From a checkpoint of a small transformer trained on Wikipedia: 4 heads of 32, no biases in attention or MLP.
Each number is 128 + 32 x the weight over its row's rms, rounded and kept within 0 to 255. Layers, rows and columns count from 0. The size above them is the row's rms in percent of the matrix's.

# layer 3 attention key, 128x128, rms 0.113, rows 22-126, columns 0-63
size [ 96 106  99  98  90  99  98 112 103 108  91 104  94 105  94  79  90 107  86  98 103  98  94 114 107  89 103 122 117 100 101  98 103  94  97 104 102  97  97  89  93  98  98 107 113  81  81 109 114  86 121  91  96 108 109 105 114 108 131 121 118 120 121  97 112 111 101 115 107 102 101 117 107 104  77  65  71  84  78  89  69  93  94  79  84  91  86  95  96  84  85  91 117 101  99  97  88 114  81  95 100 115  98 111 107]
[[164 127 178 134 197 154  94 214 132 137 110 172 149 130 103 127 186 111 172 208  99 114 160 143 161 132 161 104  75 169 130 101  86 154 124 143 176  89 112 102  99 128 111 112 106 118 112  87 121 131 186 115 174 126 151  89 168 117 124 149 168 117  99 118]
 [101 105 163 207 144 200  80 124 143 156  92 160 132  89  89 116 126 130 111 205  41 169  86 125 117 124 148 171 149 167 130 143 127 144 125 131 125 144 135 154 106 126 207 143 145 150 167 199 135 187 137  83 120 146  98 125 106 133 138 175 129 157 112  92]
 [ 79 132 126 124 113  87 126 126 143 117  90  90 112  94  44 168  95 135 104 131 122  84 105 135 125  73  98 110 142 177 126 107 114 140 156 113  85  79 121 155  98 198 111 107 132 118 102  95 109  73 125 106 192  94 130 118 131 136 148  91 141 114 155 115]
 [157  69  72 138 163 107 175 140 129 115 127 150 125  98 127 134 178  96 127 144 131 111  89 108 131 113 149 104 101 108 134 160 166 173 140 109  94  96 149 126 156  94 171 181 113 120 178  63 117 131 144 144 124 103 124  99 144  41 144 143 156 117 110 134]
 [ 91 146  85 168  94 113  81 176 196 170 116 145 143  57  91 125  78 209 127 157  95 131  82 179  75 175  87 172  81 154 102 163 138 172 116 101  63  95 136 110 135 148  95 148 129 161 135  76 120 119 119 112 157 105  56 110 170 105  75 145 200  95 110 164]
 [147 163  81 158 139 140  92 165  91 141 112 134 161 146 143  79 151  93 113 125  84 141 107  63 102 126 104  96 155 125 169 147 127 133 115 138 103 152 142  78 162 147 123 176 192 160 124 135 122 172 140  91  87 134 174 140 138 113 127 146 145  91 165 145]
 [140 140 100 126 143 134 141 147 105  52 112  71 108  81  69 106 110 120 104  55 139  78 103  94 157 123 155  67 156 108 191 109 163 157 109 148 101 144 123 151 183 115 138 134  85  90 116  75 120 168 117 113  68 124 171 160 147 155  83 172 109 131 110 116]
 [153 156 107 177 126  92 121 171 121 133 151 107 130 151 124 131 121 105 199 157 164  93 116 211 116 129 160  91 118  94 148  80 115 145 121 149  64 170 107 145 173 169 131 163 126 148 112 118 158 143 148  91  87 113 107 172 141 110  80 206 193  89 107 131]
 [103 115 147 159 131 154 148 163 141 131 132 108  84 155  97 123 107 119 136 117 154  89 111 177 147 150 135 170  84 132  92  96 153 137 174 107 102 118 131  72  89 123 132 111 171 126 169  73 158 140  77  49 152 114 134 128 181 103 147 163 151 139  86 148]
 [144 124 158  74 162 156 146 162 139  91 116 118 147 120 100  98 121  90 135  85 167 119 132 145 150 107 162 144 185 153 123 130 180 116 130 143 101 103 111 105 124  75  91 175  65 169  93 134 171 144 148 124 131 116 147 101  44 199 150 114 124 149 156  85]
 [110 169  61 152 102 141 151 120 121  80  94 141 148 171  84 111 148  54 101 129 143 131 130 118 132  56 150 123 117  80  93 196 197 138 145 135  71 148  93 117 183 114 168 143 168 127 139 148  96  79 151 123  78  68 110 135  56 119  91 174 136 107 148 169]
 [151 106  58 167 112 105 181  59  92 134 146 108 166 101 140 180 157  69 122 118 122  90 118 208 189  93 128 142 134  94 141 118 132 120 149 127 113 118  90 147 143 161 117 157 111 119 158 132 175  66 139  97 122 159 152 194 135 166 101 142 192 116 103 129]
 [164 137  39 168 107 118 111 106 127  89 157  87 125 117 165 112 125  95 101 166 128 134 179 167 172 110 121 141 117 136 212 183 122 119 218 174  60 120  98 202 159 141 165 106  84  95  84 143 150  81 138 119 118 146 142 101 205 185 106 135 156 135 137  83]
 [129 122 164 126 209 151  67 121 161 154 125 155  97 109 147 127  44 156 206 134 101 162 135 144 112 158 115 138 150 158 102  97 144 109 105 156 153 150 170 132 120 134  97  81 156 126 117  61 140 163 190 110 103 154 116 149 192 145 136  84 120 147 140 105]
 [175 130 194 109 158  93  99 189 140 155 104 166 102 127 107  62 141 124 119 102 139 154 169  65 128 166 107 119 124 130  99 151 124 129  65 118 210 138 170 145 107 107  99 128 133 122 149  97 120 126 104 143 147 127  93  99  93 144 115  82 119 114 157 145]
 [ 91 132 139 114 118 156 125 149  89 132 141 137  75 166 132 141 147 137 111 187 128  97 186 182 123  89 161 126  86 110 119 153 145 130 129 173 158  99  75 159 153 147 131 124 138 138 107 130 132 162 116 117 124 155  61 154 114 124  87  51 143 162  97 123]
 [106 166 161 130 153  94 106 120 106 109  61 166 130 110 179  75 106 173 118 177 180  98 167 173 106 158  97 129 127  91 103 172 115 109  67 139 144 136  55 138 105 133 127 129 178  89 172  79  60 146  99 139 119 129 121 147  79  81 139 103 131 140 159 143]
 [137  81 117 202  79 155 151 153 159  97  99  97 105 111  90 126 181  74  82  67  94 122 120 149 156 134 120 142 164 100 100  96 159 139 121 122  74 115 172 213 157 145 140 130 164 160 187 102  59 141 104 150 100 140 159 123 166 156 112 121 119 150  85 145]
 [119 162  63 109  77 209 158 160  80 107 131 103 123 116  85 157 119  95 126 126 112 126  90 100 190  85 109  86  83 141 137 184 108 209 114  76 180  93  76  59 145 113 170 125  81  97  81  98 138  65 120 126 112 142 125 163 122 153 108 182 131  99 129 120]
 [111 138  97 129 110 154 118  76  83 148 154 130 146 125 159 136 141 171  82 135 152  71 133 112 111 117  87 108 143 138 163 151 156 118 114 149  97 112 119 150 201 133 119 133  52 115 120 156 112  91  94 120 154 168 105  92 117 102 116  98 153 197 224 141]
 [ 92 139 143 147 105 131 110 105 160  62 134 111 108 113 166 183 150 134 119 106 143 182  87  71 115 151 136 110 138 148 146 197 143 171 143 160 141 102 143 114  72 103 139 126 136 150 145 187 150 117 126  54 105 162 116 160 136 145 132 185 107 107 176 156]
 [142 148 102  82 187 133 150 192 196 127 107 141 142 114 179 136 119 129 157 117 165 130 137 119 126 109 145 137  72  73 104 124  33 156 113 110 130  86 153 148 128 115  98  76 110  91  89  69 157 119 184 141 148  32  85 113  95 146 139 136 124 168 104 151]
 [ 95 129  86 116  68  98 135 127  93  80 113 117 108 135 159 143 130 168 127 175 174 164 130 132 128 114 123 131 103 162 126 131 173 156 139 164 145 199 143 130 151  98 114 158  89  98  75 124 152 123 114  99  71 153  93 127 148 154 154 159 115 202 128 119]
 [176 153 117 127 134 129 129  99  98  89  91 134 120 101 110 111  94 158 125 104  96 146 144  89  94 109 105 112 140 154 103 153 187 102 110 159 125 146 133 125 225  98 138 148  98 121 137 132 119 137 168 139 124 201  91  73 134 146  75 116 137 113 152 146]
 [ 94 177 144 107 164 128 103  90 132 148  90 152 142 112 127  53  90 155  80 134  97  93 158 111 122  84 164 125 110 124 144 107 165 101 108 108 107 140 120  72 112 119 183 106 181  90 160 130 126 152 101 125 131 180 121  62 128 115  97 127 119 129 189 124]
 [133 144  74 130 114  32 172 106 116 162  71  94 107 178 112 165 122 114  92 103 125 131 153 110 108  95 168 136 127 113 141 150  92  97 145  81  74 127 109 170 180 119 140 118 105 117 118  77 135 149 147  89 123 115 140 124 171 166 106 185 106  94  73 104]
 [107 109 129 123 129 112  19 134 153 142 167 114 116 142 108  95 145 111 110  38  63 112  80 109 126 172 110  99 138 120  89 122 130  93  87 124 177 147 134 211 105 120 119  81 129  91 208  91 111 157 144 173 147  95 167 140  36 111 174  79 133 111 122 151]
 [156 148 172 167 132  85  48  91 163 155 139 132 138 138 157  96 101 168 100  90 164 127 181 136 103  92 112 159 180 115 131 157 171 138 133 115 112 119 165 118  65  83 164 128 131 176 156 133  84 148  98 146 146 120 140  84 128 145  90  65 163 116  91 124]
 [110 111  42 107 119 110 164 138 138  76 176  56 153 128 178 155 170 113 150 150 120  79  84 130 120 129  93  86  83 143 164 100 104 192 159 148 100  99 101 122 168  94  96  85  91 164 113 167 131 110 164 113  94 144 196 164 126 114 103 194 146 129 121 123]
 [134 142 167 129 183 157  94 162 146 137 119 127 132 179 183 181 130 146 158 139 128  90 158  85 107  99 131 147 116 164 141 113 130 179 147 154 122 125 173 118 142 136  88 156 166 141 115 189 112 152 124 176 123 103 106 166 172 136 113 195 146 194 140 154]
 [135 166  90 105 136 106 127 142 119  98 196 126 145 172 111 128 126 112 131 144 132  77 122  91  81 160 127 104 118 105 129 152 125  63 117 112 110 100 133  61 214 143 146 127 117 180  96 116  93 103 111 128 137 139 114 111 128 130 133 176 150 113 179 117]
 [156 114 136 198 117 124 109 165 132 152 162 169 149 135 139  73 128  83 169 162 118 138 157 187 102 113 135 114  89 109 115 171 123 173 164 134 149 171 137 194 188 135  88 127 136  75 161 117 114  83 127 130 114 121 165 131 104 112 116 132 151 114 101 110]
 [ 37 135 126 107  99  96  95  68 154 181 115 146 114 105  96 129  55 117  77 166  97 172  97 127  66 106 134 149 157  95  91 114 111 143  73 111  95 153 135 107 110 107 113  86 153 153 115 159 127 212 116 137 116 155 119 123  67 120 195 124  94  89 153 137]
 [149 127 142 127 134 115 169 136  94 134 141 142  82 119 141  65  80 134 150 119  85 145 166  96 168 151  92 108 133 129 140 161 129 121 162 126 107 129 183 129 126 139 131 105 102 104 139 131 119 109 178 158  82 103 113 126 157 135  97 139 140 114 175 196]
 [152 193 114 108  92 133 153 121  55  94 104  61 144  91  92 175 110 147 182  79  92 132 123  97 114 157  61 116 111 117 172 121  84 109 131  92 136 126 118 117 150 121 100 154 121 133 113 132  98 126 103  69 145 158 135  80  97 176  72 168 138 136  88 133]
 [120 159  83 146 133 116 192  68 109 125  87 109 163 121 100 232 130 106 161 115 102  99 112 123 116 129 126 205 138 129  99 170 212  98 117 155 132 121  67  77 140  73 141 128 144 117 158  92 118 106 123 103 139  97 156  56 126 122 133 161 135 138 145 143]
 [ 77 127 114 108 120 104 122 130 121 118 159  76 176 129 193 187 113 123 157 135  96 141 112 108  88 212  91 142 159  58  64 115 107 139  77 102 179 153 101 128 166 162 108 189 132 124 156 186 153 131 104 114 135  92 142 123 109  70 149  82 122  89 104 143]
 [104 124  95 135 117  82 125  72 138 154 135  87 119 118 107 134 129 108 101 145 108  95 103 165 173  93 115  79 148 136  99 220 152 104 142  79 102  88 167 102 162 180 131  88 105 104  84 123 120 105  92 165 132  96 118 141  94 171 124 153  86 142 175 142]
 [178 168 150  94 119 152 107 130 109 170 103 167 120  89 108 133 176 128 114 106 149 120 162 153 105 121 187 127 121 115  93 106 149 127  90 131 174 160 122  89  67 139 172 147 114 167 123 203 118 161  96  55 153 120 149 125 117 179 131 169 132 136  57 125]
 [ 71 126  76 158 113 116 143 150 119 118 125  76  92 157 163 138 164 119 111 143 127 145 142 130 116 138 152 156 144 189 156 173 163 146  95 182 135 115 160 129 179 112 180 142 111 128 120 149 155 174 149 196 137 123 118 142 195 163 119 141 118 113 176 140]
 [ 83 114 148 137 131 179 118 156 128 168 122 181 164 152 124 113 156 166 156  60 134 158 124  53 130 104 153 126 146 106 162 185 125 158 143 176 122 143 129  89 106 174 103 162 104 153 153 178  84 163  24 170  82 138 150  85 104  77 133 123  65 133 141 165]
 [ 72 110 130  89 128 125  64 141 156 150  86 134 132 126  73 138 128 163  81 147 108 127  60 137 126 183 131 120  93 149 139  95 105 141 124 127 110 116 143 141 163 147  85 119 114 181 178 155 120  95 148 103 122 103 126 181 191 131 103 174 175  73 145 100]
 [153 136 138 126 151 101 133  99 185 113 176 155  89 117 136 174 119 129 107 116  59 132 138 117 118  96 114 117 129 136 173 133 115  97 118 125  85 135 100 172  96 151 128 153 135 114 163 194 143 101 115 154 166 128 193 126 147 109 111 127 161 150 183  88]
 [130 109 133 146 111 126 169 177 137 127 153 136 105  88 102 139 117 126 124 114  96 133 139 135 142 148 123  74  97 154 160 134 115 121  99 106 167 113 114 155 117 194  78 112  96 127 124 125 107 146 160 105 135 167  41 143 212 149 108 146 138  90  77 178]
 [139 105  84 115 118  73 114 135 158 154 174 147 130  74 117 155 156 119  89 113 124  68 104 111 105 105 111  67  85 187 132 143 155 112 122 102 132 139 129 138 122 155  75 135 132 135 108 179 111 137 176  90  90 112 133 118 151  62  87 132 117  91 134 137]
 [144  83 120 141 126 105 155 115  88 107 217  60 107 111  82 132 138 123 132 171 164 171 179 142  96 144 109 149 171  79 126 208 150 131 103 175 127  76 127  45 124 130 156 105 162 156 186  53 134 130 143 104  86 111 112 158 142 116 146 103 140 108 117 119]
 [159 179  85 147 110 160 118  73 135 143 128 105 165 133 138 119 144 138  83 160 150 121 172 133  95 147 102 118 170  93 109  51 103 135 136 113 125 122 152 143 111 147 172 117 139 115 182 103 168 158 120 124 137 109 118 119 146 139 169 118 103 180 144 130]
 [134 120 193 148 133 137 113 243  91 123 131 151 132  97 177 129 139 128 159 141 111 138 117 127 106 148 211 155  67 122 155 160 138 168 122 124 170 124 167 111 132 125 112 209 101  98 139  63  98  94 157  90  91 128  73 154 147 147 128 126 139 109  75 111]
 [121 103 131  97 117 117 124 103 150 123 128 156 174 118 145 101 107 157  48 122 166 120 145 138 112 101 106 120 154  72  97 129 117 142 131 151 117 123  63 143  81 109 139 130 162 155 157 141 123 145 109 102 155  67 118  96 158 112 166  85 165  97 179  68]
 [ 82 131 124 107 167 148 142 192 117 144 115 113 126 108  98  48 126 137 122 130 109 187 165  88 146 113 127 117 190 106 102  87 132  79 107 102 103  90 178 100 147 113 111 122 145 148 106 141 164 153  89 163 145 118 158 126  95 180  98 162  94 138  63 184]
 [147 119 169 120 120 139 146 143  96  96 156 127 112 164 126 116 109 174 135 127  84 121 176 153  71 144 126 152 183  68 118 133 152 130 124 205 105 144 184 159 148 138 101 145 158 145 179 109 126 122  69 194 164 118 148 127 123 141 191 147 182 102 122 104]
 [126  94 149  62 160 203 152 105 100 137 102  90 127 114  63 144 151  91 152 170  93 173 122 157 129 111  87 106 124 146 131  99 137 159  70  87 140 177  67  83 154 173  58  84 114 177  81 156 172 104 125 121 143 126 137 156  54 155 118 117 107 135  69 175]
 [120 115 110 152 104 124 125 157 144  97 137  62 118 100  99 123  48 124 174 171 115 136 116 109 156  72 142 131  75 186 142 109 157  61  88 113 127 123 112 126 101 129  97 129 111  92 156 124  92 152 125 111  48 121  88 111 165 110 108 161 123 108 157 140]
 [ 88 128 135  98 114 142 164 154 118 142 130 137  76 132 128 132 120 144 123 154  79  87 113 167 110 215 132 120  76 179 150 142 129 159 106 166  97 120 165 135 237 134  88 155 163 110 118 142 128  93 112 126  96 160 115 148  73 115 156 190 174 109 128 142]
 [100 146 101 133 135  96 150 120 142 119 127  79 164  65  81 130 100 100 111 173 134 122  82  82 161 146 108 100  84 187 109  86 138 103 135 110 215 148  90 117 153 130 102  95  85  94 134 159 135 133 153 161  92 161 108 158 137 148 113 176 104 108  90 131]
 [160 110 152 187 126 143  98 162 101 148 104 161 106 170 119 122 154 147 108 140 125 150 163 143 123 128 175 123 167  95 117 133 127 118 137 108 109 130 103 149 187 110 118 116 145  91  81 161 111  95 131 124 114  77 190 100  75 138 187  78 124 130 149 135]
 [115 120  86 119 133  80 151 129 117  87 107 127 122 136 141 212 101 106 156 125 132 156 166 101 142 175 180 192 146 127 118 140 138 146 126 170  73  60 149 153 175  89 165  94 104 101  90 103 133  89  98 148 124 163 183 164  85  81 121 135 124 160 131 118]
 [ 40 131 125 123 110 143 146  94 179 165 105 183 129 201 151 144 129 123  42 178 144  58 111 113 186 117 111 139 132 160 108  79 138 102 163 112 180 133  99 121  96 138 153 141 128 150 151 136 119 189 157 158 109 181 178 131 120 186 153 132  84 117 138 112]
 [ 83  95  41 153 147 161 162 180 127 117 139 105  40 132 135 111 174  80 130 135 100 154  98 100 129 133  71 120  90 126 120 104 137 153 182 186  72 107  96 152 196 165  90 145 112 114 118 146 158 104 100 136  98 132 150 151 103  99 164 168 195 161 140 128]
 [117 167 186 127 115  88 100  92 131 113  95 134 102 168 175  93 139 141  33 129 138  93 160 109  96 124 127 146 154 108 120 135 146  70 122 136 173 120 118  64  94 137 195 125 142  95 178 169  87 134  99 135 177 129 156 110 130 106 134  75 113 140 145 110]
 [166 101 113 179 183 179 113 137 165 128 152  89 115 141 113 112 132 144 178 127 127  95  95 114 121 115 124 123  85 156 179  97 107 148 155  90 109 102 171 141 160 145  57 100  65 107 143 142 109 102 118 123 110 160 140 168 107  76 101 176 183 145  78 185]
 [218 119  94 154 170 125 154 193 128 124 143 120 174 132  85 114 136 141 137 142 125 146  80 177 106  86 121 121  67  98 170 135 133 166 114 136 100 115 130 147 149 133 102 149 151 141 144  95 101  92 121 154  91 106 130 143 146 117  81 186 192 141 122 137]
 [ 81 121  56 127 114 151 139 132 124 133 101 119  91 142 103 112 152 109 150 102  87 113 117 138 110 138 141 149  95 152 150 122  69 173 108 134 152 102 113  99 210 124  71 157 151 196  67 143 161  60 172 107 156 107 141 183 140 117 102 166 166 119 133 151]
 [118  90 186 155 177 174 165 111 128 124 121 145 187 136 135  52 150 128  67 147 133  98 131 137 149 146 148 133 196 133  95 110 149 166 134 164 120  77 186 134 129  88 102 134 147 175 156 104 116 167 138  98 129 124 113  83 139 162 157  76  77 119 154 151]
 [164 149 163 123 128 153 184 116 126 159 124 117 112  91  71 162 110  65 179  98 131 188 119 128  90  82 160  81 138 150 173 187 172 113 149 136  95 131 177 185 152 165 109 143 115 132 142 107 124 156 100 183 107 132 126 185 146 105  66 148 191 122 173 131]
 [196 109 103 104 133 182 128 189 152  59 110  61 108 119 102 107 139 146 194 136  68 142 108 172 123 122 141 153 139  91 123 157 120 157 145  80 128 170 135 167 109 173 144  86  86  84  77 129  82  80 167  90  96 122 185 155 141 154 119 158 116 124 119 173]
 [154 169 152  70 115 124 157 191 128 165 122 159 142 180 151 110 131  93  95 178 107 151  34 135 109 156  94 116  47 106  89 146 124 187 149 127 112  93 114 109 155 121 149 113 161 110 172 179 130 114 109 103 136 129 133  84 133 106 139 137 120  75 105 179]
 [ 56  91 128 139 162 150 137 146 124 106 108 144 166 138  78  79 189 127 112 140  98 140 109 133 177 129 132 154  99 175 129 141 201 161  89 173 131 117 166  84 182 203 122 107 155 111  73 164  96 146 137 106 157 127 116 156 121 101 150  92 136 126 163 103]
 [ 65 113 113 115 125  95 199 161 130 104 153 134 129 143 179 130 132  96  81 176 104  63 104 156 136 161 112 125 118 157 102 161 106 166 143 164 138 134 141 114 115 168  68 120 115  97 103  99 158 100 126 122 180 129  67 123  63  78 202 130 161 134 156 101]
 [161 182 127 185 114  98  86 118 116 173 174 126 116 143 140  82 163 143 193 100 144  76  76 119 158 111 103 157  78 130 150 159 106 142 177 108  94 103 118 145  52 140 111 184  96 119 109 100 159 137 171 158 139 145 141 105 225  82 121 118 138 157 194 129]
 [101 111  89 151 117 100 124 138 122 166 120 194 186 115  95 138 111  78 148 145 111 206 130 139 156 132 114 168 119 130 112 118  94 136 209 137 159 150 136 174 109 121 109 127 103  91 140 147 141 161 145 166  76 119  81 154 163 149  74 112 109  98 103 108]
 [ 92 113 103 117 155 137 148 120 175 122  93  99 170 211 137 126  90 112 134 126  64 116 119 131 118 122 166 175 139 192 103 132 142 149 144 160  75 145 155 122  52 113 148 135 144 143 144 150 133 132  91 106 159 138 172 146 126 111 138 125 172 146 153 178]
 [122 162 177 117 137 135  82 137  88 103 113 138 164 123  50  94 110 180  57 163 114  85 163 159 175 101 176 172 111 104 136 139 128 108  93  95 145 126 133  78  93 106 183 113 141 115 155 110 109 140  79  89 112  72 142 130  69 103 117 140 124 148 134  63]
 [167 174 101 149 114 119 151 165 152 129 131 203  42 113 175 105 138 162 138 106 144 165 163 122  90 154 134 152  84 134  75 117  85 143 145 128 136  99 117 158 179 129 111 163 123 100 159 207 107 102 133 148 126 134 133 104 112 160  87 129 199 145 157 117]
 [161 107 159 105 134 102 149 240 175 122 191 124 136  49 134 120 147  78 180 120  69 124 177 200 133 109 154 177 138  95 173 120 100 139 109 123 114  84 128 126 134 133 140 114  99  96 104  98 145 140  95 121  68 157 174 138 126  82  77  66 116 136 171 130]
 [148 116 158 157 156 108 110  62  66 186 147 112 105  94 151 141 107 145 149  94 122 106 159 171 157 183 168  94 113 137 119  67  95  88 106  99 134 122 142 140 126 122 145 116  71 103 160 154  90  94 168 127 120 142  90 162 159 114 125 153 166 143 121 141]
 [148 167 117 105 133 168 130  77  89  65 108 158 120 153  94 177 141 134 143 136 171 178 142 107 109 158 145 111 114 158 124 145 153 114 122 121 130  88 155  74  91  89 100  96 115 118  44 101 159 145 115 146 122 127 180  93  87 214 174  87 128 135 158 100]
 [144 122 104 154 122 127 108 134 120  82 125  91 153 157 121  93 138 106 188 170 152 135  79 143 161 131 135 118  65 160  57 133  32 121 187 154 165 210 102 176 119 162 133 125 139 101 113 170 166 100 153 143  54 129 159 151  95 171 155 185 101 153 134  96]
 [159 145 119 134 162 142 105 172  48 120  98  90 123 131 123  79 126 128 159 155 146  37  86 156 152  73 104  83  70 159 116  81  98 148 172 173 121 157 101 146  85 174 139 163 126 101 101 161 143 135 177 151 119  82 130 220 156 123 125 145  83 168 121 121]
 [165 133 176  91 165 143 141  89 128 166 124 155 115  99 103 128  68 137  86 230 168 173 148 191  83  70 128 130 119 131 136 160 141 111 148 132 124  93 117 147  85  99 137 148 145 191 153 140 111 120 164 128 131 133  70 130 142 160 125 123 165 132 119 114]
 [146  62 106 123 145 150 188 139 147 100 142  81 112 173 151 136 153 111 118 104 178  98 141 132 165 141  81 192 150 142 144  82 109 113 110 169 176 157 140 145 116 105  97 123 107 112 119 120 151 133 129 103 134 146 150 128 108 111 144 128 162 197  61  68]
 [131  73  99 126  78 122 160 128  96 118 124 105 147 130 149 137 170  89 106  90 112  94 137 130 199  61 117  82 109  71 188 115 127 117 178 119  91 106 122 136 119 189 143 122  82  97 111  97 189 147 129 157 144 134 158 140  92 119 147 126 123 181 153  97]
 [156 183 183  66 121 136 103  77 174  83 161 128 143 109 182 198 107 208 123 155 125 142 141 111  71 123 175 122 107 146  99 213 118 157 145 130 180 128 108 134 130 127 136 124 111 141 111 154  86 105 114 146  91 146 122 107  80  97 147 115 144  52 164 157]
 [146 142 149 121 155 138 101 131  90 184 126 165 188 115 117 125 127 156 169 164 119 123 165  98 117 151 163 125 123 156 114  95 157  80 118 126 147 145 143 177  89 131 106 146  92 108 117 167  96 137 180 127  98  78  76 138  94 138  63 140 148 126 143 101]
 [129  64 105 133  89 108 175 120 111 106 103 100 141 117 132 113 177 136  61 101  73  82 176 132 129  80  94 114 130 101 146 103 121 119 168 109  75  92 122 107 132 186 115 108 150 177 161  90 169 147 105 122 150 117 141 144 170 164 125 153 171 156 114 101]
 [140 119 107 148 123 118 130 132 102 148 117 126 196 140 135 116 111  96 186 118  95 134 179 118 144 186 166 103 148 114  82  96 149 157 139 158 131 139 127 123 155 128 156 175 121 102 158 145 121 145 102 138 136 161 123  79 149 130 162 132 157 130  35  99]
 [ 88 179 111  98 119 172  73 142 157 133 134 167 141 116 169 108 123 140 102 144 161 132 188  67 108  94 100  90 136 142 120 159 123 145 154  93 113 156  84 110 102 161 216 111  46 122 122 211 126 128  96 175  98  99 138  99 126 179 138 144  71 112 142 129]
 [128 129 110 172 103 163 150 136 171 153 139 108  81 102 117 163 171 103 134  93 128 158  56  86 187 109  85 167 130 145 143 133 115 165  99 123  70  89 142 163 139 105  91 128 158 112 102  99 177 127 159  74 145 168 144 133  80 158  72 115 137 151 108 105]
 [118 133  83 164  74 133 173 130 127 162 132 197 142 190 125 102 193 119 124 108 146 124 173 117 108  96  47 134  96 156 139  41  97 110 159 149  78 109 146 113  39 110 138 101 178 136 131  81 195  94 138 134 147 111 157 118 128 133 144 135 141 152  97 156]
 [ 77  87 105 111 150 222 143 132 131 120 115 110 125 137 105 145 150 176  95 118 103 133 120 116 141 167 123  72  84  93 128 125 161 110 175  96  80 123 121 155 130 161 157  85  92 129  86 155 148  99 177 134 124 165 132 142 116 168 147 175 158 144 112  92]
 [154 198 132 123 102 152 106  95 134 125 127  72  81 124  88 133 120 145  64 168  82 167 124 182 111 110 176 177 136 149 111 147 168 138  92 136 114 111 100  91 168 125 160 129 209 148  59 177  99 117 167 113 120 186 126 148 181 126 102 138 116 137 177 136]
 [130 129 107 141 134 111 105 130  98 147 124 137 186 142 134 126  88 122 141 101 144 132 168  89  94 141 104  71 134 122  96  51 147  84 144  96 132 108 179  95 113 115 139 105  62 127 134 182 155 131  70 147 171 111 130 111 106 124 122 172 120 132 118 188]
 [149  79  94 123 101 190 155 116 165  85 143  61  83  94 127 150 153 107 151 151 101 134  72  91 189  94  80  85 108 143 105  94 158 145 191 115 129  86  96 181 136 144 116  85 104 116 134 131 158  92 181 168 122 154 145 168 172 162 112 172 112 164 126  88]
 [117  44  84 129 127 179 179 143 131 143 139 121  98 156  81 174 161 150 178 139  98 119 158 145 149 169  82 134  83 170 190 136 170 137 156 168 101  73 168 129 150 141  86 123 128 122  94  89 121 100 162 117 139 140 116 153 137 144  87 140 131 114 114 101]
 [209 112 137 169 111 121 114 146 128 152  72 141 170  96 151  88 132 111 131  76 118 145  78 118 145 120 200 151  61 130 145  97 111  83 128 113  66  90 108  77  95 110  95 147 153 193 131 139 137 151 109 144 160 148 136 126 155 106 121 164 139 127 140  77]
 [112 146 158 159 103 104 138 166 106 181 165 138 154 172 136 118 127  99 135  95 150 135 176 169  99 156 104 116 121 116 117  93 100 142 134  91 137 139 177  51  89 124  88 144 117 139 150  49 160 117  67 109 144 109 150 106 112 120 141 120 157 124 117 177]
 [150 119 173  79 103 170 138 169 110 182 106 168 146 101 122 142 113 115 138 131 139 154 176 131 109 144 156 150 196 127 117 124 151 104 116 158 163 154 119 133  58  77 120 102 189 118 137  94 145 151 126  53 119 125 126  92  69 123 139  81 123 149  60 168]
 [134 171 148 129  89 120 120 148 126  74 181  91 109 154  61 123 104 102 123  96 122  75 198  96  83 169  99 109 139 111  84 164  87 124 139 193 153 171 131 104 150 176 101 140 122  88 100 167  83 113 131  90 161  99 101 122 110 147 121 118 160  95 155 178]
 [111 111 145 129  84  94  85 163 150 147  94 136  80 139 108 198 135  87 137 112 135 113 134 129  93  85 153 133 125 178 181 136 169 132 162 131 100 174  96 147 120  88 165 123 135 102 128  97 175 128 121  98 137 125 150  84  62 148  99  97 168 105 133 151]
 [ 88 107 124 149 115 138 127 115 113 179 111 142 126 114 114 105 151  93 138  55 100 111 149 110 131 144 103 128 166  98 144  55 132  91 116  97 118 127 132 124 103 132  99  76  96 116 132  96 170 181 102 104 112  77 154 133 132  88 202 167 185 153 109 146]
 [118 144 144 114  94 127 124 139 107 102 115 104 147 105 167 138 128 168 137 131 146 140 115  88 162 159  58  87 142 151 110  67 150 175 140 123  83 160 159 150 163 189 162  75  68 101 106 153 171 134 204 188 140 154 121  89 191  98 145  90  93 131 114  87]
 [156 125 140 149 119 148  74 111 143 155 168 113 115 134 123 195 152 149 113 116 142 120 157  90 134  86  91 115 131 105 102 151 177 136 156 159 148 121 134 199 114 195 143 151 158 103 165 146 110 110 196 174 111 120 140 121 198 168 142  81  93 126  91 107]
 [139 133  47  86 149 161 162  88 152 125 169 135 144 104 115 106 111 107 143  99 141 134  77 124 118  76  88 101 132 172 100 141 122 179 139 127  95 123 142 129 119 131 165  96  80 121 142 114 125  56 129  81 144  85 137 153 146  62 191  77  93 128  95 115]
 [139 129 152  82 128 113  71 156 101 150 144 127 151 129  91 185 163 168 161  82 111  86 182  99  89  96 136 182 160 120 161 180 108 130 103 115 112  85 222 135 156 137 121 138 145  63 130  74  89 131 124  82 155 122 178 114  82 128 125 157 133 128 148 169]
 [ 95 180 133 141  67 101 137 146  87 113  86 171 107 134 133 120 116  80  99 130 139 130  84 209 127 140 164 153 114 121 147 109 107  74 107 109  91 125 126  85  88 107 149 146 197 119 139 128 133 155  36  58  90 127 158 192 111 125 128 164 105 105 159 149]]